config.toml
num_attention_heads = 5
norm = "layernorm"
norm_eps = 1e-06
qk_norm = false
init_std_up = 0.0725
init_std_down = 0.0725
final_lr_fraction = 0.1
doc_mask = true
dataset = "wikipedia_en"
Each number is 500 + 25 x the weight over its row's rms, rounded and kept within 0 to 999. Layers, rows and columns count from 0. Numbers have three digits each. The size before them is the row's rms in percent of the matrix's.

# down: layer 4 MLP down (transposed), 640x160, rms 0.0727, rows 246-395, columns 40-79
# up: layer 4 MLP up, 640x160, rms 0.0724, rows 247-396, columns 40-79
down246 106:521525524468496509524471491471473503505498467529501574454468511518530548474465493480448524484484502533519492468484490527
up247 098:479542482474494481535492510478531476479481508486515492489491524533492480443495436512515478484454474493564500502496489540
down247 097:506487493486453523479524527528496526518528488562504527456522479504479496529465505521513504444511470496491497465490524497
up248 091:513497483533496522522493532463505487480512472519485501542483526518522506464464452458500507513504509508514483497494489522
down248 100:473465491506498496476552519515510500504521516490493499455512450525491508461529506514522486472474484507527491501490518488
up249 095:548529470496518510511519509474548513511519454501486442518494545497526496448498521521495483488530498469524488527453519494
down249 096:449489480471524521496459500537480457479491503497510494505505464526490498495497498479488485488486507495523526465490506519
up250 094:517504488475451507489494542501502454509489529474532469535491473516479499528461506490500543487527477459546510501478519445
down250 088:461515519506517505532469504489471552488461529500503510513486484494520519516529467512472493500490490483492480498486487538
up251 088:471537519494519474518509499460523487523497512498521563510481510474520506454495471511452492532522501515468520533500504491
down251 097:501521500460512529514485505477454475473527486470482486477469522503504520512536490505468486467480491487517533523509539551
up252 098:485460509519478508493533509448500502483528508468485488499503479460510507490488456492510523497484459514494473514519492520
down252 106:470501516474508506520464514535453485524474514485523482489531493445501515504505500494498436528549476509431525537481494556
up253 089:483462501513487526489486521529520501469480528532510465514496494581470534503507503521520527531505540483504500496476545514
down253 091:488479511512511490497475506513503440464464489472501478503511517461505493509504465499467427469542483503499454520517505532
up254 098:486501530507505500489502489520479484510453526488460521480521525547549512455528540519516481517498455493454513505484449520
down254 101:514523507511498501531472516518492514539513497476479512525505493515489473527512507419493501513489501474463506482469494508
up255 100:467492456508480487477494505523496529515534509483504529497532541477466540457473522474475579525455484494470494471556484508
down255 109:493504479497523522508484552553492516546470499463496503524482484488516461446503522464488459491497514499496461491484505502
up256 102:494518497491499440536495531526503481505517518461532512494494489525532499493515505484440497495539518493481498521505510519
down256 097:490488507501501525489509492475514507493516532506502450518480488503490457480491528509554510482469486519467530510488511462
up257 092:465472526488484486479531492448510456499476480447510526534553519510532525505496519490500531488440523528533511499478495473
down257 091:491517444499503482467501510508473529483540507458511553498551495512474495520477501530504506505499509524519573509500521534
up258 102:494481510520491488489481559545499500492531483516485486553469501494512507489552468492448504547474483490519494515439482490
down258 098:496513486493484517492475479459538517497468514449538484482481496536495494524511503484539471484484507504456502517497500520
up259 101:450500541464462515466485513515528481486519526489485442477521492511502541467493485510446458482533524508523498466503495468
down259 098:515463486507541468530556552506540456511480463540512481524495511506505506482487513551504530446462501514506508523491484464
up260 107:538519497488531465461500514473507500527509490463490485511555516502497509483537504442490510483501502480480487535531466484
down260 117:542505517488496495497470508477484504502532520528499464503461499491472500545532466503494476490471497555466495477508474573
up261 103:503534513506494525474532464512488495541539463485512460489550499491461482477515465510491489518544470473513519502553455508
down261 108:503510446489506514524480554502506484492493493462557531510538506473465521505519507517506512494453505516475485533475485509
up262 093:523532495476473513512495499473509470474530491503529490533475513535531480498499472511501510500506502482512470524526483519
down262 096:515458497538516484509473485485496483543495564502486524470480521498514510500486496514511453476479513484525497508522489537
up263 100:531525509487516526475519503491461518473464483460495488481506489576515497495484502511457511529473485511476493497478499440
down263 105:475456538481518500513528500508532523527519523498500476507507514495476488488471519460504482478501492502462465544488518459
up264 101:514451490489499512506502506475493526533475509501515536508527544496472505506511541460489497505485519504513537506509539533
down264 100:512483526477508518524516490513482490540473496517503476497479459532486474477521467493504532507491482534486480493471486495
up265 110:482475527541502471477512512536509505513523495493537462519494514531483531455471505508442479508455504475493525511469511527
down265 102:471500474494497537517489562504533508533512485511473522493555470504478523502525465539549463495537505487462538479510514477
up266 094:534478483523487471491489473523515460499504522540493485538475503517508526518441516501490499498527547506504511487528500504
down266 092:459454513515464522516494467469524510480484515503485498470485508510497510495521512512495442479520484520467512499485477519
up267 098:527473531466451489523519524458506505472482514458492511534512471505524486496479520487536488495526502504475487506514485496
down267 102:447500458483526510526510553527480506487488516495500516533472469470501492484530501478521491533509504532467527516519505484
up268 095:527496500496530503533548573481524553490484537507491561513505544477485473479482511505508508545535531514545517514511517524
down268 090:481498511478500492481437444522466490508507477514533478490508489517530508531528496492524514519458469530482492550475542483
up269 099:514500510506479495521490503478537525511539501493491523539455465466481518552486463486490525544510485501554474517493503521
down269 106:519504507457478517482528458501525486498522494532503472521482506496496475477524499502493495483498499497522518522493466508
up270 103:501547511494494502480491523462534504468493557519535488506503505487575498509489530518461498493500523500475517456518541466
down270 107:500514469467546500521508456502520526484437492532464510503480492515468521488474512489444540501498496560509498507484474538
up271 100:532469543513529492496465486490499489510464505495510507498480521512472528497474518490520502463464455512509516468496514509
down271 096:507510503490507570504513492521536474490550509513507502508509529509485510496550514526495523510526537491486522521493459481
up272 102:540466463489477512512541530475507517467490458509532471505519478507457455512521534511486488475538508499543524525512489477
down272 093:448503463487501498473487455469468518494489505485501516465486529489539546457483500486498522488466455490506507477481516545
up273 099:488491501500487524461555488561499509515452457519515541453526499540519489506517500475502482521499517498472466474512512520
down273 090:476508551481517520472492514471492426482530515510482474497475488472498507481547498492454483483534485508543544517487487537
up274 100:462542490479438481504500466474481473532483500519542449470523514504456549463505541492525481506489547496540505516497561511
down274 095:483514455510508481526498505483489551505526461502433505488458508515531459517496536560499483491516551499491470497516489508
up275 103:499456491477538512535489509491532466546527486533511494495524481474533471488519531518468512484523483506512550521439495454
down275 107:494492500562494494501483509510497525521471492471557548472445567506474544488499500492482512538518509530516442498531512526
up276 092:494489530487516448477478473525515489487527525488521526478475474508487465459513529507461502516424500499546490428570523487
down276 104:500513464506516448501509503481438519473511490534474526480471502506480505479536489482473482532514493508487524511466536495
up277 090:486498500456511480517533544511486501489502514500503465530535497478503528514508479540448543504489474507520511534512500466
down277 092:503482534550493510487508518550472480496491538517482481517479507537501530518498467467526514514523521524495482454515532540
up278 109:503480486492526483513506506500509506469478553499521531522519513497465465512500507509456486497492491466535524525466464513
down278 097:541547505542467493488479499492519493482512492537528489493506467530498486526529503532523453543493487540479498506475506546
up279 102:474497545496478521510545492497482522497505481495499529470495558455539496520453479478501500491481523496476509462465497497
down279 100:498480485482510469485493474505489480483491506519524521493472478497504511520506474482511485466482521516486507453474510497
up280 110:488481518469520523578493510518527500491477455537515479475546535554485518495491489497480511516510530469467512478466481499
down280 120:499483487483487488475532480473500540537530487493470508499492506496447468462509475514537487517523538510502529480496506512
up281 100:473474534467487513500462474462488515516511523519499452571481519513478497490479512478475506502534504516502501481485544462
down281 098:509516492463518464482498522488511526483494541519542514514518469541478501548510490530481568486477525484526516500543495470
up282 097:467516500471503501521496535515480518502475478496497483530518510491425529519462507502492473457482506496502542510498498485
down282 092:538502501486483513472511516494503479467516527533523521473458534465490564560492517504503468480511508485471517520507532517
up283 095:552482511527550523492545519484460512478481534485510515553480514466516460497541495507497474464514484489535501492453490485
down283 106:488500464513470463503484443474484468502452516449556473502469488523477530510460504529477468516495456514489516468506536528
up284 102:521469472447509484507487520461478496482459523482493462484533461484549471525530512512450516490534476458515517526488469454
down284 092:453515490529495450539517531528495509478491477507504543475443540505492484548453476495506515525487531548491469468476529483
up285 106:480542492513504493506483508465496506511506512509454500486547493562502524480501462515453504472498511464495534485535494468
down285 109:546505522527515506520495519474527499521507463508474489544470461508506418521495494489451481471500542495517518513494472532
up286 105:527504485517481536450502511538472523453518505519489493480528512467547468496542469527458516441492507481485507498496497499
down286 102:493499475519478460498509429486478503526496479477518513468468523510490527477544469501495513518506469534495513462524498548
up287 114:476481537527510548501538506491485520552494481494563476461529482540540504514529491506490481496455498497519519465471530513
down287 140:501515559499498530512496509546515559542481518494491492483506477482513493504470510493489502534460535502486531546498524474
up288 099:494443479513476465497481492458523483527515520524511521521516454544506497484491557520493501522493497525453453496494479490
down288 093:470544520477532532499496503546484501461455504478546509510476453510458525527499537511521492499567506488487511481509490516
up289 100:506528471503482477483491490483512522469495537444532483499523519541510468484495496491509524477470518535482489528449500512
down289 103:535475561457478485528539474495493482556548547478496442506494498549515508545492499500539489481533496497468515513541503515
up290 099:452526476509476503497472514477524488489483469455541504505498489501475507490498475508566498493517525497478447531487533507
down290 109:453473503494489536527527470518495505486545517495536510488509523536463552512538504496517467494529495520483507539533528522
up291 099:515487519482508536480514450545499460512457493479513485482495530498524517479479521506504508512492489474473514496522508477
down291 094:533526470529509518504526485463517515491532501566468473506499492507500511471583478449503541471502507477517463550477475508
up292 103:552523515467517505486487516510508463528501456498472556483484537489484493504511505512519473477494525518520513482513478478
down292 108:511553523472483464459543501508501511498521537508500476520469487487526476479451517511507462519500515522449507515539487470
up293 095:518549480518525528515501481522512481523543498492519509519539481493480512496518504475521501507484496487470461467490456530
down293 098:501454446496508509544513476522470452487524478500546442523485488485489498503550510521548464468493479520516503501510496478
up294 106:519525522513469504508546495470480515517520505487488487550522505458470497529503455534473489508492472500513526461489525531
down294 106:513500471497527547488515504538482503549498445496542504521471476516507484514421499475507573537493497471503520506493468479
up295 093:526496514491497508520521518476500485503490512495530476525500512503472540500502512481521547500530506537536491462539464514
down295 099:516508520528513510452527514520522512513517497512490475507540488500496466489475483522472488508460470446467498484499493475
up296 105:525468508495513496477502502550486477479451490530490496508566480489538544511487463492512499514475510519510508509524527485
down296 083:487518467491481504505479509521513491455499490473527492504461508539459492485483523550475462523538528453513499494463511517
up297 103:498534517499515481488474506536465484481480524479520475512525492487510517469521465485502519536537548458476472498519455487
down297 105:464502474541499489526477508469547494515515505510544570521481469488496480502503508535511524495493470504489521483497535482
up298 094:519505497533511538487495482479540501493483544526515515525494488537514536486529579518513517486519507527513508535524537452
down298 089:490510493484476488530512484496451521512492455450482488441525544486494474507518444461474509537493431482482472469471495534
up299 095:484532457497446524509496520564512479476515511477528495514521468479500453454492472513470525500477492473522522523501468482
down299 101:550506511475505512467527505467457520527476464529518472516500477497517529484509494519499500532501532548529493530485499512
up300 097:518468526540517509451509514501488488542498502567534517501528520498513553532556478518487504526486517470483495458461505506
down300 099:515501503486459477531487525533523472516516494498492506549491494470502521481482514523502445509521453492496533485494483514
up301 105:490529531508497501490473511494487520500494503495518477481476499498462513478509486499472501507445468520481440477478485502
down301 105:503479542505512515512540538519492464507490486534461517487521489519491503506509445438558510489514494529503510497489521493
up302 106:503486531467484492507564472526543517496446550472490487490462508516476536496538483527522462475492491490499474513498525494
down302 092:480509481498502503462521495474547505521499487520499481482553517499501441473511497524450480515515488490515524532514518458
up303 100:487477509516494509454538502468483472468480499490468476468494472481475531523465541496513482574490525462513536516486515478
down303 105:474500474492505499538488499484462495532536488452506460515489530502490488465518501475488520488514542508488488441483475483
up304 102:476517496489476480503508491492507537507524519512501539528505480499463507459503536547504518513471533516482511473487536486
down304 102:523470547483499504501485512525509472516504553526485527459500516510456527528519472466563536504462540495493498500492496496
up305 093:463551500479497454516505461509519459481514526519484514501472495502508513509505481507539533528454555509489506487517456500
down305 092:534520503505481521512510465492497497494537461505508518469477524552510505478499556505478501521533486490547491547530510493
up306 096:453545478495508514505530519536483508480487506518543495518530491481516512501552530465510460529494526456497442523547511473
down306 095:470492538503507488490493493508544497550477495468485520471494512481513500507503495476500478512541506477500458517502490542
up307 101:489491509477478439456503442493513497532468481472451484510512490480534516514484496525500487475462503488527494492529513545
down307 104:526539493483511511527480515492527535519504510565498502489534493476538483496498498484518475483517484502528495525484510471
up308 104:509513512468472479479533481476524534484498521461463525489507500509473476496466488481529487490501513511535456536457490514
down308 097:532532525544516534520450503520501479471514483478509538503498497485532502557497494502464490478529490452498481489514525526
up309 107:507476493551499515497499496473517525519475494488531486462536433523487501493499478460502466507493516483497538458502519511
down309 110:488506524519489496552494491487545536531451470495505501459523476506481521530489444501507520539498518504466498509479480461
up310 103:483465464466504520574507527506529479535536504505512490549474467492458517509487482459511481458498476487527540520505515510
down310 105:512490488464515525450486496487462517474523550506532508511492503478500504482502519502461519506484490510481526527524502540
up311 104:492504506535500465502493540506442560495493496467506498505508505500522548493476500477488476508475491488456480489468473503
down311 094:450488499506523530480520461504474511516503509508489495493465494498545562456483469514525510548468524522493508458512508472
up312 111:519527480468484503520499509478468471457496535515443508508495474508514482456455492529520496513452506489532477475585492475
down312 115:520511474487551467499482479481521501541517494479481480488499492493558500512493499452455463497486506476504518497543478521
up313 103:481505485527531500454516491494512477511497525529451521551520481516496493500499456525491493500499499510527532490475470470
down313 103:526515509493482439505532500538506500441487498477513491456483520492528494482521508466464505530447492514515492466506522518
up314 101:517472514522478486500468494479483477504500527494480482470552460511460509540487517463473502520507506500514504494479484491
down314 104:511502507490532509523485510532508505496483477493490491481510455482464532505478503494498451520516524522543510464494531534
up315 098:515516517536526493511503503514535470452458472493500538509463546454466523489504490517514484464508503496513461487460520533
down315 089:523455512502486498520517498475469517510513524489513484482552474521507500500487493472518537503534498505533480527566488478
up316 095:502481493533532539486498556528500513522476553485510513511498540509496512523456513501456508506477547488520474523495488487
down316 112:540490508489504485495484528547471501502510514476465519514434489483496496460478528500506420479539498502509472480458527533
up317 090:506513483539468504515504547488510481486496476475478519495519478513527525480547521474469553532472503522452505492572490475
down317 100:525536496499515504496488482546486504506539509498522530490509477469474473474477472518515506493518449528555484525446523473
up318 087:535485547521476538504492473474531520464478510474517465501531497488512527539525528534529511448540506469506506438513483497
down318 090:498549491545523470485502493485478486470537478495494518490488481501479477469507476477465532495482475531542488511504530495
up319 095:521461544514510551525533535492510508496490492514478550493556503504516496552541489523524501497488514504479479552530533498
down319 102:473520495477500471446482474511494545499496470490502470472498519517489499505483509497517469532508506510531501433431493501
up320 114:496494514438492485459529474498479516506517518494473439462502538529468516491491511523487503514469514451488474508499487505
down320 109:550446520559499509493462513531511484486453485497498475540503467497483509505489537496537516527511509517523511489527505477
up321 106:516508494471506491510492488487487509451490475508524494510500536489568512517470477489506489483459499473541484538521497492
down321 116:522513522495533492515493495481498501471486488498482489484477503473477513495471526490445492496482488503521517520484509456
up322 092:478480497517480433519522520446487526480448522496518503482484482556506478521522497521546508447533493502509474545453487532
down322 086:526506496518475530475517502493487451468538492546490539550472532458509540511528526492516467478487484475524505492521483448
up323 099:473454481492522546503522488503464516497456491463446532520559475497504483477494467482478470514511505473495470498491523483
down323 112:494510522481495470505474469501530481514493468502492465519489473504477484511492514528485458474485557500489494512485501449
up324 100:509485486509459481481494490515443432538549498528508492504521490483492490450482488494518457503462438493482556483481500493
down324 092:517502457511515480471503536490512509491513526522465474493470535463481502517552536482469525482462519503491478497509462497
up325 109:504494488472477526507479499475538519527474522519486496507508477444507483501498500474502500512462514519466513503518503530
down325 109:518502515556531536517473472491500524528483482502491499494505514494544419511517504527512552525521476504514495520507519478
up326 106:476494503469506520451489486484534544524498520469488519460541483499581475492459493479518485510457504508464491467495481510
down326 102:513517496513514509513514485529489523520526514498527495464490506547436504468459526514507509484500550485521541545447491460
up327 107:494478460501473514497508520470484458481529483503496521522504528485494471479500441505533504479481490509531463487459540487
down327 099:445501495501527499518509536524480515478503500474478515492536536477495523465519516486498502511526538499513538492511470478
up328 106:542544469495484478478467498508508502507461513468537484484525517515505495493513471476508510507514528501507449428478512492
down328 100:506491478544454520472446507485489496478482469513509510515429505504505474518512518501525498445493503544528512530525532504
up329 107:460530530506529505516533517509477502497505483456552455494516501521528496491480504471460508500463518465468488501542475471
down329 118:483504492536455514535505469519511532525485471487487501457458534520487530476527514488434524499546499510442496544475447506
up330 102:492452511508487472537493510509514459516426496507532467466507496528464494519555507498525489548471510483543516511504541508
down330 102:442505499498483515507540488505545526453486531521499489467522548472523485531529496438483535517500484497496524521524472506
up331 108:493526473481465504537534475488498516525507457504525525491526481526538482459540514501481509561518487487487528468518512507
down331 111:481490496465509497525502480481542528530512467462498518528510509478507479520532573481539499520514459485473474502514505516
up332 094:510490505500459482477454477486520485528477471476533493481512448499514484533469521450521491518504519471541548552463478511
down332 092:488468494560527542502521528512527484482526512530500560479456472506461500492481450467494472514538495491480511517505501466
up333 096:492513538478496522516518499517529516519501494508464486526533471511526522490494514505542449538507497500502553489532496452
down333 092:532474507521515502498494483474502530476490547476506529489483511494478475491512465490524505492542531483508504510531514558
up334 108:493483482501494514506474483503477499474513531500499513513520530480496479478532455483480497531481502440487498519485539468
down334 116:494511462499562481525492474538457493468539525481520511515536510503473494519509493511467523484527496451475491483459529504
up335 089:483477481526527439466509492512532466489463526492510516488500455478469517465527485512487478471464543518532491495533449523
down335 104:478493502466498474454515480504534517534502479505528504475465501538480505488508486531510568485495504496504518526448494536
up336 101:480546480509509481565484475549500498505520467498523470511500482514470550499453497499512483485505510488478503483505487505
down336 096:506451458490507496466505504484550504534503548484509497499537509481470513503527477457512507546476496434482497520502458496
up337 093:481476504486469494507495538516495462485514542498491465533487496518485484515519430508521496481504494491525517557531549480
down337 108:515499492519551482477500492471453515511523457533484496490514498491505528497525491528485495532510542502476508497486484513
up338 104:503536497479506511513468512485502530481508536463505509525512510540490490513499499465486514478540529465521529519483480503
down338 096:521513509528518495479484472500499470509504507526524499512482523490526503500489527532534535512541483514458493499514538497
up339 098:507514514513494542490457547509480515464520520471503530492504484494476511518519496499525526529541537492512491485522480500
down339 094:477477534531444500548512500558478526525507509476523505545508514467551527484492547495516505550522490506495489549499504469
up340 099:496488470506507514516537496523503486507446492481470486494490521571448526531511494504497509493480489480502464479451477467
down340 112:465517496526491500469498537508471516509526501501519487484483482512463523507479506494515495490527481524456472529481512481
up341 100:535504468520504518480529545485486457503522436528572468544496509487466520536538445479497508488536492482468490485494506500
down341 106:505524512477511519533482517476512524487460565512507481523530503553525521520496511507506464520500492483510544516456501454
up342 096:480537511543499540500513505494534518476511545475526560470516460519541524521513475520497535502489516482474496497523507474
down342 098:511510493509506493502514525547464490480503471488441504537499504473446500522486466489504445515537491495500469443484494518
up343 100:516533528502485497479479484477476501489529487442520487527456508487552520490478512480481503482504519503519485503516513480
down343 100:502519505503493459506495439506519519509517519546453477494512518528522478504515487478480443519496490506497518542478513513
up344 111:451481543497485505507481543455500518522506492484520529512502549463483493483478504493512506525469503513507497469496476474
down344 116:540498512484558521497481528485506497476535458519511495483470473520511510456543465565505513490494549507495507457476486496
up345 106:519521514514479498477527490502496488497485488497439550478515497459479490471480523485461529494482524500506485531501482500
down345 096:471498491464498506503518516503497531481473475443529519513523512526525548466520487523485451495479495518477507503503458492
up346 096:475441469509486501504498463471518456506499500483504500516519489476510495487466541499498573536462517477490492477486493466
down346 102:517524493482492517492495480495480477547503431490537476547468470544527503492519548501552521519500539505470531468517500502
up347 096:506488474482478489536522502492508487492494489449486430505452512522511505517507527530487513558496490510506508436522498528
down347 093:456518467472468495507464477488521503488566539442457534472480489502510485533501516514512478535499473529473459473505523513
up348 095:541509498534493501530510486517452503542467468537465464526526495504455516518542530495471471472486473544531513502451497507
down348 085:492500520460517483497486496488508534496496538449501517504443508495554495488437469504499493475521532506478507509510486518
up349 091:490483481474449465511494511498530495530507489508501513459487509527530487477498465499462535474515502531460473553472519479
down349 107:498505510464512500507474504487502544486510534565568527462494471516489502499538492488540523534514515480494508509524482509
up350 097:530474489472496505505475489503506504546497542504517482562512481492524507427497503478494490550483554484512511492508484525
down350 081:471505503473475480461480494544499499471503474509499547485488534515540519526454437514484487467523498527474489526506488537
up351 100:504492489460501538501511478489506512488490559490485493485511478489534498498511500516490516539488512471504484507490503482
down351 098:463468475531488500463499495530472491474538484504534523512487496486489522512494551485525503518494444507529498501500534472
up352 110:528497507513475474487459500513542483503507473525509494494522526551502516447534516499519493486478524481481509533524502538
down352 109:494480488505491569455434466525509513549473442507522492464538521467511509506530504517517482459478499522467524477485496563
up353 098:496529490498493486507513518420528500474495518493469518489495522479480487484479508532496522521497477493505492495482470475
down353 094:488483501491459489521492499503509521475436506559533459454534476468538482496465473445451510452526445483481510521498503460
up354 098:478519523494529517481534492494528512462510533504508481465470469505500513517447503508529484481466528479488475488488491504
down354 103:488522467462443486489508533448492512469498480485504475519525510529484486454524497479416482522524518504487509479527508512
up355 110:485507498497462502502480506488467514482454483519516514485505548507515499474509495541489520490455545492493455536486506473
down355 112:529553474523520463466481467496501503461507546527542474497505519471499526518540510478498514482506479516553509492499493512
up356 101:517500532474516486487531483476505521461483498481443505490518524523487496471512498520512489497500503487470474515530474471
down356 103:516476491483537500568476507542549484482530492483505485523540470520484481525503518505500472513471542501478490532520481478
up357 099:544549488523499498553484466481475511477483468498512443520534478506462510460492443491469510504523463469523542492490500534
down357 098:478493507499473512471492542508488491480475507519501531494488538492450485550455507474496480514518528522480479482466485533
up358 095:528480471496492510521491475472493521544507571553522467527466485474532524494508503475527510482453482445492463508509501460
down358 096:484490523500494494468513511551467514524552462538512476485494530501497474525555497477525475511498480526507497519462491557
up359 104:502492461546550510525496491508519498513527491497506449487484504459482488459509458492536499512487476486502516543497541516
down359 099:484481506500471505478468471487492490525488495462458512507509507505497481525464490485469490505506530519453510501456490500
up360 093:546490531464511457494476478498539472470479514502492489492501496493501539524493478512471501499499491488511471500464481484
down360 085:496478473523502476504514513493511523506466510500498536484485503491494491494532475491501493503455480453447488510496516457
up361 095:487497490500476492492551513496444466504499476505474493521528477493489497513519467453505457524517535521478510534468469487
down361 100:449514502472496563493519480520481514506488548507503501498537514487466523474489471491529487506506530516483504482505515474
up362 091:486522525502515494500452463494472534502467522492460500486513499512453503464496518474502514469506451496500500508474518550
down362 102:482524501526494473484520440496475499464510485525487489473497493507511511463503506482510579505491463545478525539523475530
up363 091:535500491550510530499512473481465528480497471465517494507494503500515478437516474423482533459526492468503507511501502467
down363 086:507523532514546472471453537493515502518496513555513494521533486477475501529521485527533467499503564522514476517530512516
up364 130:507453461516496489477493482435455485478500507483502501493442490481471509488487486527462509537479460486466472484458489518
down364 079:492543514468508509497521517564546518530485476527482516471508508544478514534485508480524501469520527510481520510520473511
up365 123:516493485486450501558492518472554473534474451505509491501503507520471539513493525513486494472505481536541491498486481529
down365 119:461493502497483517511522494494536481504488527500551538510501510489456492506504499505489444528511522469508500509473496501
up366 094:531540559491502496483523473501501525506500519512473507525469475497488452490503496506480499514519524481445501517509513481
down366 097:550516466490500480488522487473532491517484558487502458525477517505497508496499498465484486525492467488478494522533517503
up367 092:462523511443478485531469502490514442476460555527480484453508533480482524515507505487509498498431529483461512529504525479
down367 097:496464496499482511500518456475531509489496538430500501479492523450469467480512476487500482509513500511532511486483491508
up368 091:479521509526483483473510478530501488491527492457539498504493489514533491519543512475502495545500487469470530514474552536
down368 101:475512539484523496505509521478461494550524435530460495480526502510524513471471481493520505508477507541524499487512475465
up369 098:517479518505464532487473468467501468500494494507509495468509486528503483495461523522532498477528512467486522509556495464
down369 107:515524510514514498482539462509489496540469528489497513470486476532522462537544559466525530494514499473535530535507456516
up370 094:494469476533462487576474485513493489504530527510461449495536484514512533490491561486547460507493505492545474484522513530
down370 096:501493502459486479490526516515468490458498511474517543487468532506472478502507466520504502550507506478506523496464484506
up371 095:522513511514525479508505521491521466527472498514473508544470460538471541478483532516506486505456525454496482503548530497
down371 101:491511502498489502466464504511502482449475440481508502506534493503516519489506503509508485468464483504483509475498462504
up372 090:469490488492442524511519491458466512516466533442514454520526473481484540481504480462507487512520496503489500467450473513
down372 087:509495529488477497473482517513490488503493548487535544487501521507516506544489519529532500486547474505532492480486495547
up373 105:538503481489531514461541511487469437462512476534462540506517509480481527499506542490491484550490503467502485497514519506
down373 108:519508497496498489489481491529524501475504529531503466514503513507523521501522522516542590472460502483479468528536492492
up374 100:497501454453481485522471516495518473530502476544502547521480523482542512527446528474518543492459529517475523469474513543
down374 093:515520542519482494528509493486520522481495482511492471484522473548511484480506488490504526525494535480491518501494487504
up375 093:491480493555533472515480446521559542510539478518510515524463534518501485487543527546505506531474500516480496478512522484
down375 101:532478482456465482516479475548516479490482578483509473486511511484496520479486480531475494485492514496527451501482486502
up376 090:500510531507472468506459489454505507513497477483454519541537468484503484471460489534494493505486519512513455475523493524
down376 094:483461534521521508458561545502529450441494530494469476511483504507516458527530476494500474461522479555453523506503506485
up377 102:479534472514464527491486471513507535529523506490522485522529519486545491460501454521500484494488516489510510468455479519
down377 092:474509487501522467504534525493472501492496491524475506473517494515494494530541509492500430486507475521506479511541523481
up378 093:516460513503490543504535479481512502488507463489560539483461479494501510501510511466459531458513514458524514533517544533
down378 094:486543528485488533491510498543508484531487512506459493501536504480514511520534511490531514504479530524490554504497518510
up379 106:474512444526557524496543571509501515514515480503494461544519495473516510538490441531501521486482483482487530493496533492
down379 108:527519494528517508466514514514520546478466515467512522497501499488504488501509493507518500508508509517489487488477520470
up380 090:508531521505534532509510491562511510531484477534501517546457526476530523528526492491517470473476411499509489488520503514
down380 090:501475477458532480554487535466510494475506469490508496490511473490472451481446487477525553502478526528480528479495455500
up381 099:512477472529459527448496508480513528474515522547475519500499514437460474477532489534507511505533444505510520483525487481
down381 093:547506501493541450474517496515478499513460480498539484487482519566527520491460505441542533470470497518491563482522494532
up382 096:515533499496476504515497461521491477511494488474472483509511489482522513506536535537510521514435522499502507542507471508
down382 103:511535492490497514500458449510475543504491493515541548494517527511505482479486479533535494508518552510513476516494489511
up383 106:503581487558516502518500515515492491523520505487488482507479532444502463464510519515510487549476529455512501495431489527
down383 098:515462521495514504504519479486459544506496444463426528476503490536519549552533521512496533522502491512510520519538498488
up384 092:500503487488497523478523494460490524490442510466454474497477476544454477453489527509481463475493519496507503510494487505
down384 095:495450482499481511484519490545505471481473528511493496504493506482478507493480457486493488457460512487549538464505526517
up385 093:535481453518573530544519559459496481518500540520519494504514529498497498518514455486567515469482453499483499500475508489
down385 108:465526549489475473468537484511485470484472488505517508479527445595487477494473518538504528539518540514519472467497493485
up386 103:470489524491474526534504535500551511472511547501538500516476472471527521471535490474506521533480490492455501481503490514
down386 111:480519522502534493564509504503517488527547531524517525489502475518520499497509529511478504516527519496507496464505514454
up387 098:496526499485498481510478485496517466479518504518530461500511519530470518439496470525474524513502475514464481517511465469
down387 103:487511526500527532489516481463527521529508476518454515525509480490509396497474447477508547523527474496477490525467488512
up388 101:539469475489569540519478546526499507500478475509494470509489468510484478513564445499487438528486476434487491517531504456
down388 113:498508465534523477509521436523512527512491503488498487448501499505521493519488508510524513567475477466526489488529540490
up389 101:519448502524503484471515541535455491494505498480541505472530498508511513488490512481514506486466565474466513497554550502
down389 104:497549519476486513559470488454528518538503483497505508491491495497495474521507474471506462475453463509501467496499474496
up390 099:498504549527477533467458530442480484505491447488513457499459479498475528467495453503494514486481538501493514477486462473
down390 100:466499483482497450502499517498563509491470496501460452509471519490467511548528485542547492521548513518523478490486514485
up391 095:497522500518483537485475537483502531512476526464507470530539549477517492512536498518491513496476456501509498482513465499
down391 106:518513483506491492476492495472501513493513467447529475481565477525469510484510504503466508508494531514518491471539570509
up392 113:492481472470474462539516531494527524466476469507519516506521456467500472516485506506516492540495489550493438486462493502
down392 103:558468475548506479504479533496478489534502515526506511477486474497514509474465472495486490509491448495477495537479504509
up393 104:500506468452513479448496479532509481470499499519485550513496483539475467467502497539486496521494489460452474526521490474
down393 110:461519485513521521532510545502509489484523459486546547495520515534451416506533499509529513491543494540484504524475489485
up394 097:505482527447465510491471509451513534524476467510467476505510488515487472470527479493468452488483504500464477516473510467
down394 110:507487519486496501484512495502496496522487495498518493491497489564528492486497513510491494505471518474550519502479481526
up395 099:518495499501463482501520467499499505512472502499507509502504490460466522496509482488487478467491461483517444455488505470
down395 116:478481516437535530518513494491532532489535502521517440484515510504517483479513495528509485509496476502514472500509451488
up396 107:543480476492498488542468501490512480507562471482545505526481477496443513501479468478488494506506472498540506471447497537